Part of a small language model's weights: width 640.
Each number is 500 + 50 x the weight over its row's rms, rounded and kept within 0 to 999. Layers, rows and columns count from 0. Numbers have three digits each. The size before them is the row's rms in percent of the matrix's.

# up: layer 3 MLP up, 2560x640, rms 0.056, rows 330-372, columns 160-319
# down: layer 3 MLP down (transposed), 2560x640, rms 0.0334, rows 330-371, columns 160-319
up330 130:565395536531528564526398468498531507495642532516397573475543417602502499496354454554472565555552443544545486528493507487490566603500326439599520534476442522482441544388484443563455538464510572497499537496564447448602458443434474464587509550573459529413518366542538475443537389547465607442519462459477467495521561593495480544459510543415513436553531567545456465543563530460571459573505544530545500522461555553567487428532543488615425461481449491515587429558469522610598402498568466
down330 149:621452558436521543541513477498556515499542501426431500546583438534467427562513476493591632539571499520510548592501459491390553428483437515627505459476491427473518463543536487465446469511546421548459499501538550438650412506474433478427555510499510522408519515489521503547560580468563532586562533473522503522448484386614523476508507499466602448475512479437477475504468510485525562460524571479509556475448474526534401533508520486451505506486449468540539488511442434452547545462516440
up331 088:531422567509447466530479543496404504398573527583569480464488517586544536566485550486446585520523457499605465377473516542466500559505489493416472461501482467532474556384516488472486549460495556531388475484501491478552551551530484527492583510655473567499521514508526444507584543593367512387514373399509473523482493536489457537505497528431497473551551527511458483526570525609595495517499540543536575515396497471439455476580520436553499502493488498528556581567453515581593440490445466
down331 119:503450498529478561517484534444544444567584521508539521413553562462536482520448552471516536512475477575575480461461580477534545453468550450440508480546510532456437634506531525502427648454520468544518416511547497470454458529422605516475518541543495522482535586477546491493528486491500494427365425464531512599514495491485444563549420524495479519486522533422518585525464549465495500472532535615465469492420519444484518457585543584491521447430545450558410525482469578616529448561515490
up332 095:524441484531553458564480509498514480516561561546466517418494516567551514550435437439505573492499513539634527439471455469503558537420475493532481437520410451568404630476445493494463646440489460511460526475603530448476434474473454493530532491533591572462510455529518433475545430559410549418468364491520467572519470612504450538457521564467449443535511587498554506543579541618554484540481600611453605454450512516486479442620515500517445539423445466558526543504542562520599436522524531
down332 080:420424509521483480544497587543524509532541526556459557480494513481534538512423517411485487584440455518526522558532475437578598499489478553471517546520429479475423599434471440545498619518496494488439505465625453468471384440517565471520538412482522539497581515564581487502541535519371501472435412495548397590529517530488454547372509536470482440515548540509527499547446530536508467488516494543468543539406488506546427391575544436526556566429492528579433561525500586517485381493522564
up333 104:585412495571513495534428554520488499451489499568505528522523537524500497518475484504466579540553450523579508465525475514513538510415545510497506518524436501532492533512496445512518593507535519516463470451501529498453444521436471515591476500614544531513493447529521363470524545556383528429470422472578375574509586507463404566479517585448315435473575574461508540460538582579500465598502528616486580498455519540510449419589526435615465534424452455561511506650527590534574452526522511
down333 088:441408510516518484476448498510573457493534536472626553394558538529436461439464434495447619519495444596566543512461413517496501569470567586420468410447475542483431548555525528495526524476498498508460459535467469438477447536512466579540511470519464573516508526526549487538518548582403510436530421475517479602488530501559445533442451581481423475511519523426576582529511587502568489536519619562513571517468487387541525447549498519542438540525494485506508493506510509540480463516529512
up334 090:573460487555599499578514603504546459511565490554490487461484499544489518465471491423504570484511513542559490439469460525513543525417471535426523509538460477506458557473539471493537638502508525561452537501505497471497424420472474532497582504524472569493479480543564468530585475561393526400481388459553465552542493501467430535425437552407498472526516521508539516476543523566582471586479541581503583500412487484520420392598526535507532554452505487525589586579534558550566450522452453
down334 090:497506505491475460545550630484515516535550474567438519423513477532545544458521509477478536592437473545638510507521512422479588572500503516496538510458486448478430586453471466566485619529434542503484497537492463422493399468565480532515522419540489586497536539464627493508523591531408502514468364430552478590501517529499451498405463542421479500562518492464484523495441455554617439503489549536418536487366456470494443387569505531530534549485551469586469541485576575476541437498507576
up335 090:561476459542496461499506560571526446515493511530461504383523549567515527500439531421463515533476427532610476472471483495504519540449489547462493488556520452493507617413495462543481535457501502553468524526525520482490495542486495581489577518547436597489455463519511400512565515553456520415494390479576497598533463564510362594474487570459433520575462544535500537530548527605517517530488476583471557497429522531498421460579520464587443532419479450542502539574569559562604370487476516
down335 082:394467483479502453560528593478517513524562494531448539474600528537543562509454493508471535539444432554612482502533511459544527427469434542484530499517543535517469587460507522555476545477532575474433500458549451436438424461547503479531558455591483569516555527554619495536573507522393472466390469492601387593461442562426481504437520530477424506538569469476474550433511520549542541444469512500473547516476470457495446431604499499561541515454522473539509521539486542504521430522522559
up336 112:516366564504481562472454492507523477525451493601472475406426433496510500511330413518511558513483506644560483514489567495478545529483544484536525497482346488520467556470530421550442506534502520570484459488568505462561538492444499522478586540567483557419508412399512509454529461558362531463495420485484454477438486492450429525377435532437549442615500516508606561610553482481575462561470506584470502447448447477453461450520449514571508544543499446529492516530468555568455503579524564
down336 108:501469458486478507539465513483511394507509495650503589453498403481433422530646468435507425556501495492463466590568480552522498534459490498508451546514538514458499554553502508497506469492522462437469457514488425454514548424449466513534585458535447529392518570417510523554541455468505407476471459576479413522520535535512504517439493553513539560521521445378468508475471466380539471511454522590439543517472518479616657489497556546505553541413480443515454552452526546473457520501518409
up337 092:562527457545515456547485566513485503488535575547463535460568557548497601525479423494455569514516472499586480465494484508558530461465523524478539469576514427525528561456533429483470613513496492531464492508498540447424440428439474526485563510546537587456491477519562460511507500567337553436499437455584443521482485608480362591398470593430417411523517563530536523491595598594523430553510534622495584469460462514536446397610497455578434502436507465557536587494496496565546463526509531
down337 087:463553525492538474586509555515517536500521518572429610405549490499509558477477468490452523567469475532559426478475452461473592481512511542466477518519526473518490593456515501496445632529513519573453471524560476515461359479524499475524626505578489557472584581546506415495593510545394519495429455520523484622529452541420502581371504520453553456534461446501531530512449587574565492525534522575447500551446473467487475430577524469572481507507501428578517540500502571542546382498524532
up338 099:567468522613534438476506518569522486445656489557499502437511520520537510501508489452455475482446454528624469450427476471584501533477530561482505514532516521514450599478460459526402606515529522531381494492554487502405484459424477527532566547593514553543508410537579447529532536558427585468498397465522448596568547546548363562450475574524369397602533534499564475543596594594513493460473559551482573528458506532532440397587455495536454588438498477572447569556496572562570463560595515
down338 097:416519504535472496568519606451483443536588476485521545476553571572496521444494546423525614497392487588551506453518492494523523519477518469498541476524531493493470570526462491520435564451459576470444516513492403536501396588548476465520605447502523565559548475451592511432526485481379530603448420465503478570522484526443484561555516586459474539544516436478513509433492522517529534535507512501478543506433432485470459435554480576544558523470432504553443492526497514496515435545649522
up339 109:515533530462495501495502494505580407474544588524567544484522482442571534445401499531455603451515449457478562568478524492450545519468445582500507497613352405505430581430472433498380517563500502491434476459541547483565393440421483481467510507495499560537524399532451436434559527541450501561484411540394455550547476586551369490476531529513511412506480511569582488590589515461546515464569550559489517476404444591582510476493437420524440502513509449517474588570477501532518448539478585
down339 107:460410412523480563476498488353492532509525494557483502540513426553467419502472493511521503525495542465445536548483524543425461485518500450488453462519574541547600518515478496553422481444536532382486487452591428507464467437442557441486492486512467489562474444512491420512519468467428432498496458585478470536439497531542537578611439493435559506499507469393501522451517492446473579535532465485493449578483452476509492515455476630506464400443451547480587494505439515494540500479521505
up340 110:617456451569509460524476575574447527482569535563450560420521495509562538555477481567436558542557475558586485446486521504493544541475490558476492483542463454562419611470478509473507634498490507552469491477496509426502426452478503517562532514533465575459493497603542420547531512543421604459466390419565460547522522526459403573385445582438475434529562597565568537481505562582557445623516591602492566472469548501536473357573512466560472537486514468534499501576520550550567448481517444
down340 084:403528429461518462546431469610520427541527448500519471495581450438426560422463457517405554456446429483554546548553527528519517354497547585533452441522470557518521553466494458488438540539596459401509527478421527410442538470515535475522540571545512545491453492474508462417520448545491415460488517442547388548468511361510493525511484494431400503558558578425448489530548538463471451511457487566447458446606589628493528375558498472565530518467442552501514539534530502495469508466554487
up341 093:541435465520519511518458547559483508480507567507480493533534498576557529475451479467455517468497471527585504474538527558505519494410509470498477544515476495464410637434509432495461601537464521602489501487496499492479437519456452497531607474560472530525522473564529476496514459529388549452463362432463422576541529505501445544460511594392406385495540581528512519473551596534606530648530596641532593496454530539502418493585553487513541539423380521519570580538476568529517475500545520
down341 098:448507486453395521550560512484495492568621430476461546376578534532562527431489483473530534518389553569545538578576479518445528489525436518509488480556565442466485563534496543589445545539522495541480490512561473532530498409563541523445522426504471593527556447479540583467495542596520473463447425512516524575519510467504469478450500475527389526549506382431522508535486519486498470414509645564455531558464525434498447472530529558444527502526440495482443569436536504497494444558550535
up342 099:484445487491557507433497584566553455503581563512512532424447505538493496423395437448480545497465563457483562472431466531572527478477530573417445500540477570515464555519508459475509578476464495553501519522519530470580479493421502539504458493500487547435527436559552488576535517558491603494405437536495393515551538435481502517484426487476483490506481478491515533528494517516497458387553578536434522450487590466434489482405472496515471497534559458548507494468577574524532525484573495
down342 070:473430553433543503519650459566659567454394461462435553485512521428500531505482406512451455536542587498464526444493517530501535502511493396539562505532424544507499476473474443471474500512538474512453509524556486542560501492498522397577470542381495453548558489525555453550592478472520517548444462431473473493479480522517444488575445485534400584523484525566453492471464467468512615489563486472543499539486608453540543537522481494523507522489580506496512558454410528489422568490455601
up343 118:554500438488461597496487578569536525451578525476565426589550510503483451332465490586503507500415530457523524479502547539526504552457532528470542527535423479455448526502544600472497557581529499512380488483550435459514508570498598494525472604500468583430471454486430526466670506513448477462497444472574523504540408477517536556495540579412407471510462507582471549435507528526478531489612512494430530486537515500485474480486471515547439509543585540485469510513548510450565478393508419
down343 149:408524598518521488554488514461450514482533468554534526478366453478564508577481513509530438456566416581521559514504431454592507552539587466445450442503554473519472474561431487522567514375426531555564529519485533494492495451442411537494541470499507522368557514447448437501421609460568527514625600563495520476509574517520421425474417477550538532542528477458461511593488491566588440535396483495580406502451522497490571448493359477471547461407439508545513528522435535493459512478520511
up344 091:581560498506433515536519568426445416475497508438515491496423508460494499451452562465582473486539499541514465480542438513489583544474426542513551559413461513442462463526534471495463472540469517529559439528524530424509510442497537454475456410440429488576517451497557532387501496533563625618441505527568528463576606521468393512448392430526478468529528494578485564568497515512404474497507396486449579534471385513540518475533507586518391562559529520563498463549487482516652450593493587
down344 107:443505409480471449419534560543547547493497538558425522500580428529474523477533492565519424513502498525489541547443427501488455434535528460536525491574511599639494418415516445517476498533537516448472634533426477488515497520578500529516478442489535546528489520463473433517494467558460483411479538425474428578484434494518631460497518563530490539369503428455404406441528497538512501544502553494574507524439569474486588591371587484506615416522506480491444471409501537569480525493513498
up345 100:571510456464469487569534456441433562504570487539450465471640532512507557577534496458483510512504637467520460461557496513453434526539502360566567520501560465423443506456515462582389454586427653524490530468421529460536459380496534407425482516562520467447503488455571605479570464492406626513474413453616439554497548479457477531499502540496515412493505553492483542467506597383398464598413474506535593485543457482601420453685581439480466560474454474470535518515496522541569510546480544
down345 097:411500512478579548532499473520558476417546456467458513570575496492453563448618521465506485481523520584498456525546529455474506548569509488635484459504515553499396482501477509586461524561522473523532509528491549563484521389574512560485502470501558480483510465463535515508456525523399449584433640538557553459454534510515559528443496397548456582577552562516413496444447538523406511557563405437454432470519582497478493447500453482522524404437536535431505545509516512462525489499411462
up346 086:576457557552489511543554579553482482437608508560498532416520518514508514524450473453476523415536457517622413479546492504550580516485443545456501480524498450552501568502435511524460627491487512547471467503538515469486423468443465500585507488614502543442518505547492443550536480573411582454453375485596450564486524542423461528415475562428458422563545563526520523491534556629562454523504538535559547468455527547521533394574518430555494583396498466522560565570546568588602450584510509
down346 085:376481495442515502519519600559465495486506444536470531469535490518530559491433468467484522542486460517600447483537495420507575492504482505492554465529492445536443645474509457631438571475541506491481456428530497435504407485546482509582550471547509476501577516532551470502531521558348510481438476449562404546557501514466459541429524542451477474549474545504499505515404545568529490462466535564418541532421486424496417422555512469576559548482545410583524538525503551518484389484547483
up347 096:564479529478487520548503511553411481489527492537442531441557523573536507538500437472527507543497457508582478497442446514491527518457478533540489526506378418481406599454436465515492584489485499562433460518540499449442497459413506542570538597524488527559513501533500417543568515506414572415462367504510424556520499537452468519403458569420338399590525513490525488463552517569515483572503521587458597448390524480492497440613513497586456570463511465506550584506508526517563409586516447
down347 089:465513520527491473522460502523480500493636518505497496474542534512566484474514466426497572535490459515630485523488492481486567418446503534478532508491485483444407594468515544526493615471498542547415495504506482497504416421466466450468502506535462564512556528550518523509541549493359470518440352465514443661465476531505484549428508517441436434502558525506514511470458520567489494553506554513419553504415482439560490373572555491513471590460529472576524507513507606510571419513564475
up348 105:596458494575494448552498539541468478481546512529475543437527498478535544503444481507452544527546425496633497478537452514503524517403475543473511518543470448482426646461456501504470602507491481517488494483519441453476373477504528553545532470561464536434525454566547439490543502574407563447440375456536444573517508532429353511401477588435427440568489527497527577518544553595564469572519546641463573462476492489521455395612516451577457580434501437565525545569542575553541414553511476
down348 074:458466470557518481526549510502513529518470533491516564414465465470602482516523447559479480489456453576592515532531488497464583488488497489461476566469439519501502511444427456513526529449528591515401512522484480530464480409458556594496550427516504521520557409470569510477494499460479518449451465463508442608519493474439483443475418451436455545394463461474455598495473536543501493463536537527481573436499511441547483465597445578512545478368530402437435481519494495476435508511500468
up349 106:516459557495548488537483449539505539515471529473458530454505544478504507619461481594574565504533474599571525450588606477458531548516444561553501453558451428455489534433437419499378554462528443456456525474548449484504397529457482446518518436502446497493525383586476464533524403543423547571487498515473478531517483553456437540375534506516482382502518485512521551469553475513518450544367533489450528508468549492589492475471477437479448590511429515534443584561528543539540538524531542
down349 119:388435489451507450545460429437481525516483492485533524458487513583574474509519556473457477554587481475622561545557526558512599387459444493519540390437487515547480569539536533513472493419579476474400493550504472527596517487551447517533538583534505582493550537453496469478465418535493568558468431520439515524497490414479480425463437432467570480444466490554456544551452397365460487399544528477436450489407588552508500517555504540475560574434563517549467491561503550607473598488495472
up350 091:580434458523515521551512574588465487474549435544477536443499535561555510478467464399435519572443495528593485466514488490570510527473480500476526495518542401509465611456476485471501546505505556593510494499522540456463448458421523562505549484599502541553499491531516406502566543511434564501487406443551483529511509563463418544404531536447385437520510507478524513517502520651563495562485583576466551481420530472491401468566527539608509502479497442575486577546521514567589398519490505
down350 083:422502455498499500523507587562495462540603492611439510488578471478580563475459490457472555557461446518563467495562517405503563457450509555519581474516505462527458588438446429592425582478501553515471455474501500501472351496489496520585552526557508586460537523517595464472586498512410518481424432461551463574536493530383508616443489511397480456496588463472535527500475507561550530522481545523444559502400474482518439404582562528511527576456461468579475553560540594488458388521617554
up351 115:588415572535519487455451546543528490532468549588562573367457411506573530459423525488483447489542413482560583497558523520505491578450476505427518512539434382484510557484570457494540487652472529457491451486441439459497556489520503545498584572499473531500483503579454471501506464547503488454510417466478475540569493472482430546452476577482499363572510526517490463488559510443585498537508589523578497489472437448577480501477473420565394573567543377483573557476521533567535467554560514
down351 120:482456488441579463580547438421571483517509464514517551519609483558484520528441584427540463514590504529454554464530499530415456550471479497550417430553565462426441467448518509455474485579520567470480515541542486517582490598602488532465500471558543502524406548499581437501475389519511458511488438492461520449475479584481598431481402435429497479478527555470494437541469461422551584575593531419571432535421517586473508495527403535474527641445518501456481497450460556497537529433522486
up352 098:556444500554490493520438510539483415500516520492451495480549555456526497451529592483443500544506507450530457509446454493551482495520499555453467427406519420521420527492475470480525526566519510497416426533444501414502518473520518601450560546553472540422523535554498458471581510485448594437481435482527490550527578472517436516483497584472434497450537490516530440400561512558536434567437507628497531458523562554512518462540418496494549449503513497633490456541594465507535482422446510
down352 097:386526452458546505472502495536483498480542461498453413490458520532462435505533535473607426586526463579487512485529509481522488551470518558486565494542524487529536539513564532520461457565622497553474526525542511443545534476488519407505501489527461437532481545465525500567484464487541452561436689559503554399402527500493478557520423455475459463548523510400554547466529454456525484444476438466481507493462481429498592459473474590535539482478541531409450429457638472455392486546489487
up353 101:598479528583498570567477623555460458485528483521477598467559531519523517503491509443478586511482530596531428445455495466507581477476533566465515502510465415488421625522512447495421566448469538597495516509490504504452431465481524507563513486523479571539564503535488443487586502573411561453453396462535516557462513558501420540407557586478444479483483489493533394504556587587517425580499523590500564522520496479577497422621577449556516526444485476544471484566505527515669405533490510
down353 097:450410434531418513566504596396525488555623513578448501417524417506515495477454450468461557462438520572541456484562499434452506491467416487490582508489550486486450570489497484511454589523485497513479530500547473492554399441600495486516597541529467536428542494426564519506540512531397545431425449415483510533526501525499485462498511551525484484478522501539530429444440548552478551456476594495481622461523500500534496356613589612434551510485496460514402419571493450535487380539546522
up354 103:517446523483610567507578558539533480427612426553562612422512421438505520501557473544589542419518528441494493477528487447553497476477500514514454532482502526503377573391490473530443489494482543519476423479524537498506438502506418489464556418487469506494474448544524523533530398454506528443538470637480461553540503461493530553445455472585517479529511500469431525582490478534598570452520574532359537449428483401510479552426512556573492612502494429473505628490460551556490489502448500
down354 103:465531531443418473433567451387479472436467476411440503533438470505458445571397501545584549545536396527487562412517491424479507561459505515567555513482576450428519521490500535460536481489399428462600438488593571522477472563481505529577548490382520488483474567492580479423510492511523521521496421480427538486510472577492462552528470424474499444511550417618536611461510485519409553484489492374466524452505452485492574491568513421453483411452472556451543507525435554483471481517487477
up355 098:578502491549507491508515593560496506439572542572459538462499475527488567534501445473414543561559535457608488463494531450554514536480518533513512498562473480481408634461451462471465576483488571549467472494521516499500431472480472511568609455589419540491521437516571343434545508536463569455497337472530443564563526548472378578417441579441398425550545530556526559467548537572550507522512538608473548456445518508516493425582516454564516508432529422504503506534545543461571495542519525
down355 084:501492514541445468506486524559529496565527478489490560522546484511525477526494526504457620578461525536534460504505508423512585487488501476438588483483562547491484641530515446574500616463473507496457467540505489585484378546523463461511527528497520567548604462554566506523528475472448472515491445402535466504581518542410498618481484538437493558526492455430543535483469517540547521458540467570464557544408472449479476423500571547507489601453486487546499559541466553566539486472590551
up356 110:599496509546534513514464555510427461481560524603521497514561524554542568505453419470464549553489478563607464418502516520557570506448442544503507471545470443472422626405497474522467641523491556518451467494510510485487428450485528510580503462609462531416501490547552419513582539494398603427474442459598385594540549571462431555461507532483442395545527522526517507483513566506610515583514562605499612486440543478521396381635515454581471570413476494547512503558482547538575468473512490
down356 088:425454510500446523473535423478452516507626512516511456515549467468532458581541431471464435483470532570579525572471585506453490446459621468430549509533556504553459572465485489521536615455451487510486468530426577517501492469501533418467492503548501479546555492586501488526476527532476490472413452560441614559511486560512463440557522459393519487373499493477511487537450528469378456449472558484509506522422559448471500554587561539493531539536403429437470449485477514527443486551467521
up357 105:571451468543536505516542580571430459455517471590514587421516473517529578426450542480477557550455445520544440472471484468568513476418531487464463554559513491505457605418504460501450607511482510553421424512516492468457440428497459490535505450598478567498550461503564436529573493479495584404498357500532377558541557514482427555447489566435370531519542573489524497535550558597513442573504544633455563487470519563534435463595514513614484562418514404603519525606504571475583477499500484
down357 085:460462538503345533485472480526425324547494462526435466513506496510552429515440487546459577586426476487469500475485465432394475518539546533460595597501480421537478559511468470505519474439453581496429582480460422424548518456608485435514600485500504511504513549519502501449507463489396512421568438521483381466546523489490489541466592588425530538441478498585508584489510486466574494622620469566539508567442545464507443505600564570537495609459516506528393475478507474460551438405479491
up358 097:491616480437528446527480511426549421449639516477478528503492512602532521505520457462568530557462525528527478474556517508496531396556441564384465409481499509485461519428567483489506492364490443481546514531567501450528404481623419515528478449514453552527526502481643448454561504540512505492428459451521474497498526538497483527545502534499429492426558391521479411501490461524532382500511418514418569516383509388514471363535583515549530500481570375503452523633478513470551450512516500
down358 108:451439479513509489525492539520515536507380538417588551553503501528516483479604513540488417475489475585549523489520557537468500507482617479580521544469484511464631560504451484494482608490454478559478516488465519551477553458521476566455571511348600545475412455532408592500442454479487565456594543513417447490442498498496499506553549420616503413578481495577422434588461541512489503550496480555554449532463521565439492486476545388461476488453490525549490441564473452481590641509485448
up359 098:583482506576501484508495623541524522519578580580498552438498506510568578511473516483435532537548509510574458455469520515543536554471507506418524459547502504440495589444544489489486609511489548548513514452541522462452503461452542585552555475576439553511494468539506460493569545547488566484458313439533488559503506526462361577384504562475449445529533526546581438462522577617536422500490528566503543439472483481500434436547532406573465564424495429503496559515535529542590502451481497
down359 098:441453477512456464552473584568514451553542504506497569447490572493571540534505454428497514551471473569560458461515458485575584523507553533487569488498465530520480544479482495525521589511470576568448466506608526433476471511501536533558536422474437555451583513575572473482614530547479505487414421461522467546517490503476407560434463457432448439534469506483550544518437589516516478491508567508486598503368490403531425400587528461523484551440553439563493497524545512567511396509517563
up360 094:564481431545592520553512543626506515490577544506514528444531512486533474503457450513408533497514498508549500461452492546516523482458547496533572537506498465559401567526494480493434549522515546450475444514512433380446556441475577473551525460573447469384550535516512417568527528573461465403448397457455482569538494492513365591454495612506446448496516588540489416529566580528586465556531573575506542487473534539582471386585548518566491482474459474532537548562510520517552503513531489
down360 100:509476432535495443500460448464546571524508523496455492519520476481514550457484533525455524519506553529559442409458510469488539440473491585516552504503514491507543650469406473589449534489517587494460465493514416481504403484536554426499570464498548581529544473577560512501594499534357501486450519480564446577583487567492500490428500543461454470546537507495517510515477602523549529558530497436524577502438509540518500444573514522544525643518463426556476521514504540536576415507540485
up361 097:582427513594506497568528552508496422455485521517480537478500502570535546570450500508531528542445499554588453485430518486464593515456531516474524480537459455514521606478502476538482566475553485503399517512571437422489464482512502516553556509567549601498516474579516427504570509596470570450478446382572500559561529564501475572396562543477449453532544504546512509486557593605547476548534560581459589526444552517522489429591509441555394488453517445530523538562580582521602379523521497
down361 094:500455521516576475537539556492500430548526533537449566498499476495585570517429543421519508544384564563590458472583536469512565447489544506481553487518440453531512604412474508486459612520461565524485469495519476502447404558493456480503602537554519536518577492551579496485628493548427482495432380498542457575496474529468491546432585501458539510514522503542511499462451500541538526510530470555465596497476448464536473438620598487588498522466544486530514515531567561473516385530552499
up362 104:580463472487525471557460578587489510490495492552503472452491522599527512525401463490488533613496473563638540440578494483527507478418501553523479545528453436547403630444458467476495596560489556539465505502547534480469456480488477526553549419610463547455503454562513480508525518521406552419453393427582429606536564556455400513433499528494431458523539544503552519481538522598565490586523536586398559487429508473550436433576512449575483570419490436489493557518506506540557401577497458
down362 086:470520531442452491482382506501435526472579467510599601478517538632583467537436369412550563549498498463563464488531467552469488423440400467571462519535476484422489562515515492540360544516528507464460573524527476463471425555536469494460550506537505552469532465541560558532561492532422501420494474439451504557483525549514420456447502595464504504484523549523552575536517492528506541571486550515487598478456481509448456531543445555464498557487511481521487505538524531591509448507528580
up363 098:570423468553548512558546563591493468506500524553493547499499545503564478543460455482494577523473521562590462451502487480491546478472499518437503510494472486534420552461537463504442556364533504552420505504511472440476448454472553529557566412591441551526529478557574426532588538593464496413446437422551455551511511555464402575465485601514396506515517525485541512524533509554501421585513526611488558484518549495617449352598458490581492542438557482517504515567553575512598390528467522
down363 093:483398526545474471520452606524515427496541509510522532466565493429559543514508470455477541528457438546536451467493447525478442460486512525499510528521509521448442548514538502534496609450476487532418395518529374432421372489453425530605532425581443570445523541545569441577632484527465531514446521386534449567529484529466448539444497592399467379551505486626509495490491539501587464498485511490495585502432522487534445482533517538497519490460546497525519491604393502533532410570543564
up364 088:545469537588492488553495538644470463483592498598447522481489509518503540517451495463433481493577466496578435433465498473516566458467472551458528557520506431541433568518494451510524629436524533488462507463528497427472509514491459544501538481567538509482525530555515461530573513512435496402423393472492458564484509579470486624439520567454435421564515537551493493526489564649558489604532611636477563478420513468563450398592533461645470569426496461541495524510541540498613406528498499
down364 086:429480480521496460522556566599498516502539492564463558463585448473612551511483446460480518517479467531558489478537521461523609468482498489518519509529520463487467619435469483546446604453497532454453490504537498481495425446510475510569552507594466575497600498587548480472566536492406502482469442502523430621537482552450480559408491511445504456503530511550504526523417552580549485497501551550423556515432461454509403409547545489559534595448477432561484568558523569525513361518576474
up365 111:598487518586524500505504506596485479460532502580528508494520514556545527525522500427447549490509443557570524403464463555538517541423474514478478551511454481508393615477467408492503623478472482537503510446456489499442517444454487582566507459508467524502509477525509453611559541569423544429452415460508454548560461524472384593457519508496426411532512594528540560456529542528556482594544635617478526491524582586515457387616498514564506521439476492596547550545531528486559456528533510
down365 091:491571471480447445400497520482580532579571553488469422344632495549544507481530471527430529516495508524550528546556465498450538433440535504463480496499542389536436525485484554490462595481484494539547498495521417516492472378537484461421529458490511541484503407565627477479629511539523464485512478493442480484567537495459433515465446540449494477452569408477559520525499580435630469463422586512503544528468518465464444480530497524568589508517479508541527521479577486568419448475506506
up366 091:530479521579480441561487553533476507513618500541472526424540542525503486502574461448483549567515478560606486401513530485534541550483480514480555432513511511552423600465499528488466581477533477555483460488488493507435471461537507505570564484576476526472560520548558394493617500526460571454450415517582475562587504518469409503375506543451444424535504486495527474546526564615530493598466537584471612493425520441496426418633546463581470559441508422522492507564536563578557424518551408
down366 086:434468510558481558538467550510438507536584473571459532465524446518508459504491495496487533544442503466549483467547473401487497491490459518442508497507516445517492664442523439595428514463539477516478501429503462486448470493547484494518547493572478586497568512544600483522572493560360483464407411434580376503540500510449463570399436537425468424459512539473475558491497522501533512561522498551472557501389484499521407422551551433560570542487501473547495503540532567514463411501558520
up367 089:593466493558525485576468610525485484498573535496486536419539580484541527524439445452496528541514490495581485447506495504508594480530461518427461432509462472547472602435529488501425650480541515564443430540568508527493471461430441560519620527621507556491515481528534476485572489536428503454412411438566465554501544580475425586429461576439427451534534560524533477491553596573578478518484563595446583510416468464492493405507468453565412559454530443500517565586523558516607429519479547
down367 085:398495460498485528551494564542474489520580482571457558490562514504527560542426461456506531550495503527572442444505526393487575451511490569479547533507507475486443669433479486578440612463525535504438469472544453523459444478537479477531607489545536548474600478553534472465555492516355537483433411469604409582531496566431504556396465529453489475524474516515516496517450488538527514510547541508449526529405470455508450413551545486588529558458525470559494540555512573502487381482543537
up368 103:487440469542562444551494566587463426491421552568521524510493446540528503448569556509500597493480471482584502566540502521429538449524565509449506507522498427549447583541478485491452529455405533458437468505517505516513468467429550532512461412502551613488554483452543446518472604502496537510502399562477480512504543516546447463447492527498414497510518495546532439485549551470574404627557547576427495538461506557504551448487472484495553521468537496567565497506494501493547429425422529
down368 107:417585492520485485498533530429507523495499550455496517475520561457447409554550361473533525443580442450528506479445579472486458473565518521483593519498521457460522564507441540534476547523492454437491562531492383467461597454523474456474418445580476506426551532500470581494462433535571492477593483525460493563415478546568409530497522514439471462484501578517458574497562470462511368546379470501534545459437494441544489554479505519454522433473449464453488533505522507483505452548465538
up369 108:592512519621513480546468568566513510474519493540494576528499512497565451535476445463511579485549472525627474476520460500550540468405535547513434484518469456508427593438538510589502530478471528512465491524529502459427445438484469534523528467576450526416545475539555425504526531520423562413485389406514489543473585531450376564503496547473436459508550492494522553592567619584533402574453569604481618489428509488534416375568557455537470545405499447540556490586501567576618444492509505
down369 090:396395472486590522487515509348477563601604486596556536519469513477631552457478479502459580537428477424544501398531487458482481546494535507464499481587503479451471499391534486527433472506495463376508487531568392494508429469552494482514454452522536568421563520536543547587554493536433503511451504493481488547444457548460569547519522490567523508481526427500467548479538466515560528558518456492468507470455528428498541442630500485512511526472480628548486523498455518497601476511576560
up370 105:531494445574540506559582570571533478443592508592453495432443504499509526517379508465545601554544485561560462474477503493582550491432513467481494483536486446462483598476522472513482604546478569526462482478536507470478430434419448475555512471553442545504494412522520444496580507556426576428454385416590428594527513501467423587492457625435367352517534599535529488532511571526557486574523491576434564503452504536513438411521552511572429526470548457544535502537486571532590425603568530
down370 087:487434512507499432557491512535555488509560466511523474419478530429548572473443535470493538558437442511533458566471514512574547541509551574423508493537476457427393534468503509528500585541447545513439456524530514528416499498483460602498473540486464607501584494466506389591576549528481478435517318512526375531517538488499430526486507502443465526589495507530491464486592548526529466553486550544419529536448501495506549481587503476523523568524531470478512509536571525535517402522536494
up371 088:615436539596475508574469622569450470483618538512504487429511520549543609514475441510471554499536428533578509470556453485552565505480520494443519526504467444448498575475478475485456608511485492539487492524553459439473455471459459495541535521576490570455538459564528475498563473565421550391497376452551455558525505533506392615459458517472442432513504556526508512525543554632563476553530487574493587527447561467497425476583554471551436564460497472545525525589496563502566370467526501
down371 087:436487456520497514574500625539507476501576483560454555401524487496586556499511428483463553534502477530600474481525482423530580521517495523478522518549477466515455637477445434563473595481499518517416488513528495491491422417507454497571559443550481543473592500541609474503509510549415512433410440454571418611572557506441471579385488534441454450522511510512543503539468519609580466477482550542461547519398501448526406450558559479543519564483486469560514516544503539563483375463523495
up372 109:523617512545487553465553477604458576517444497542495408585532496507565493496509498504415502465478503522535475530507580510471444411458582553475583523573491528505512569471433393534465515475467530531412563499442444455467541537506506471475556490496537470489480527491536444441474495492463499454502435486558472569462528446508389589557482533456467454561544588599527445466489586607402576551510512536571532546502564512496416562470477444502535469414429452482433551485562541594521462485454477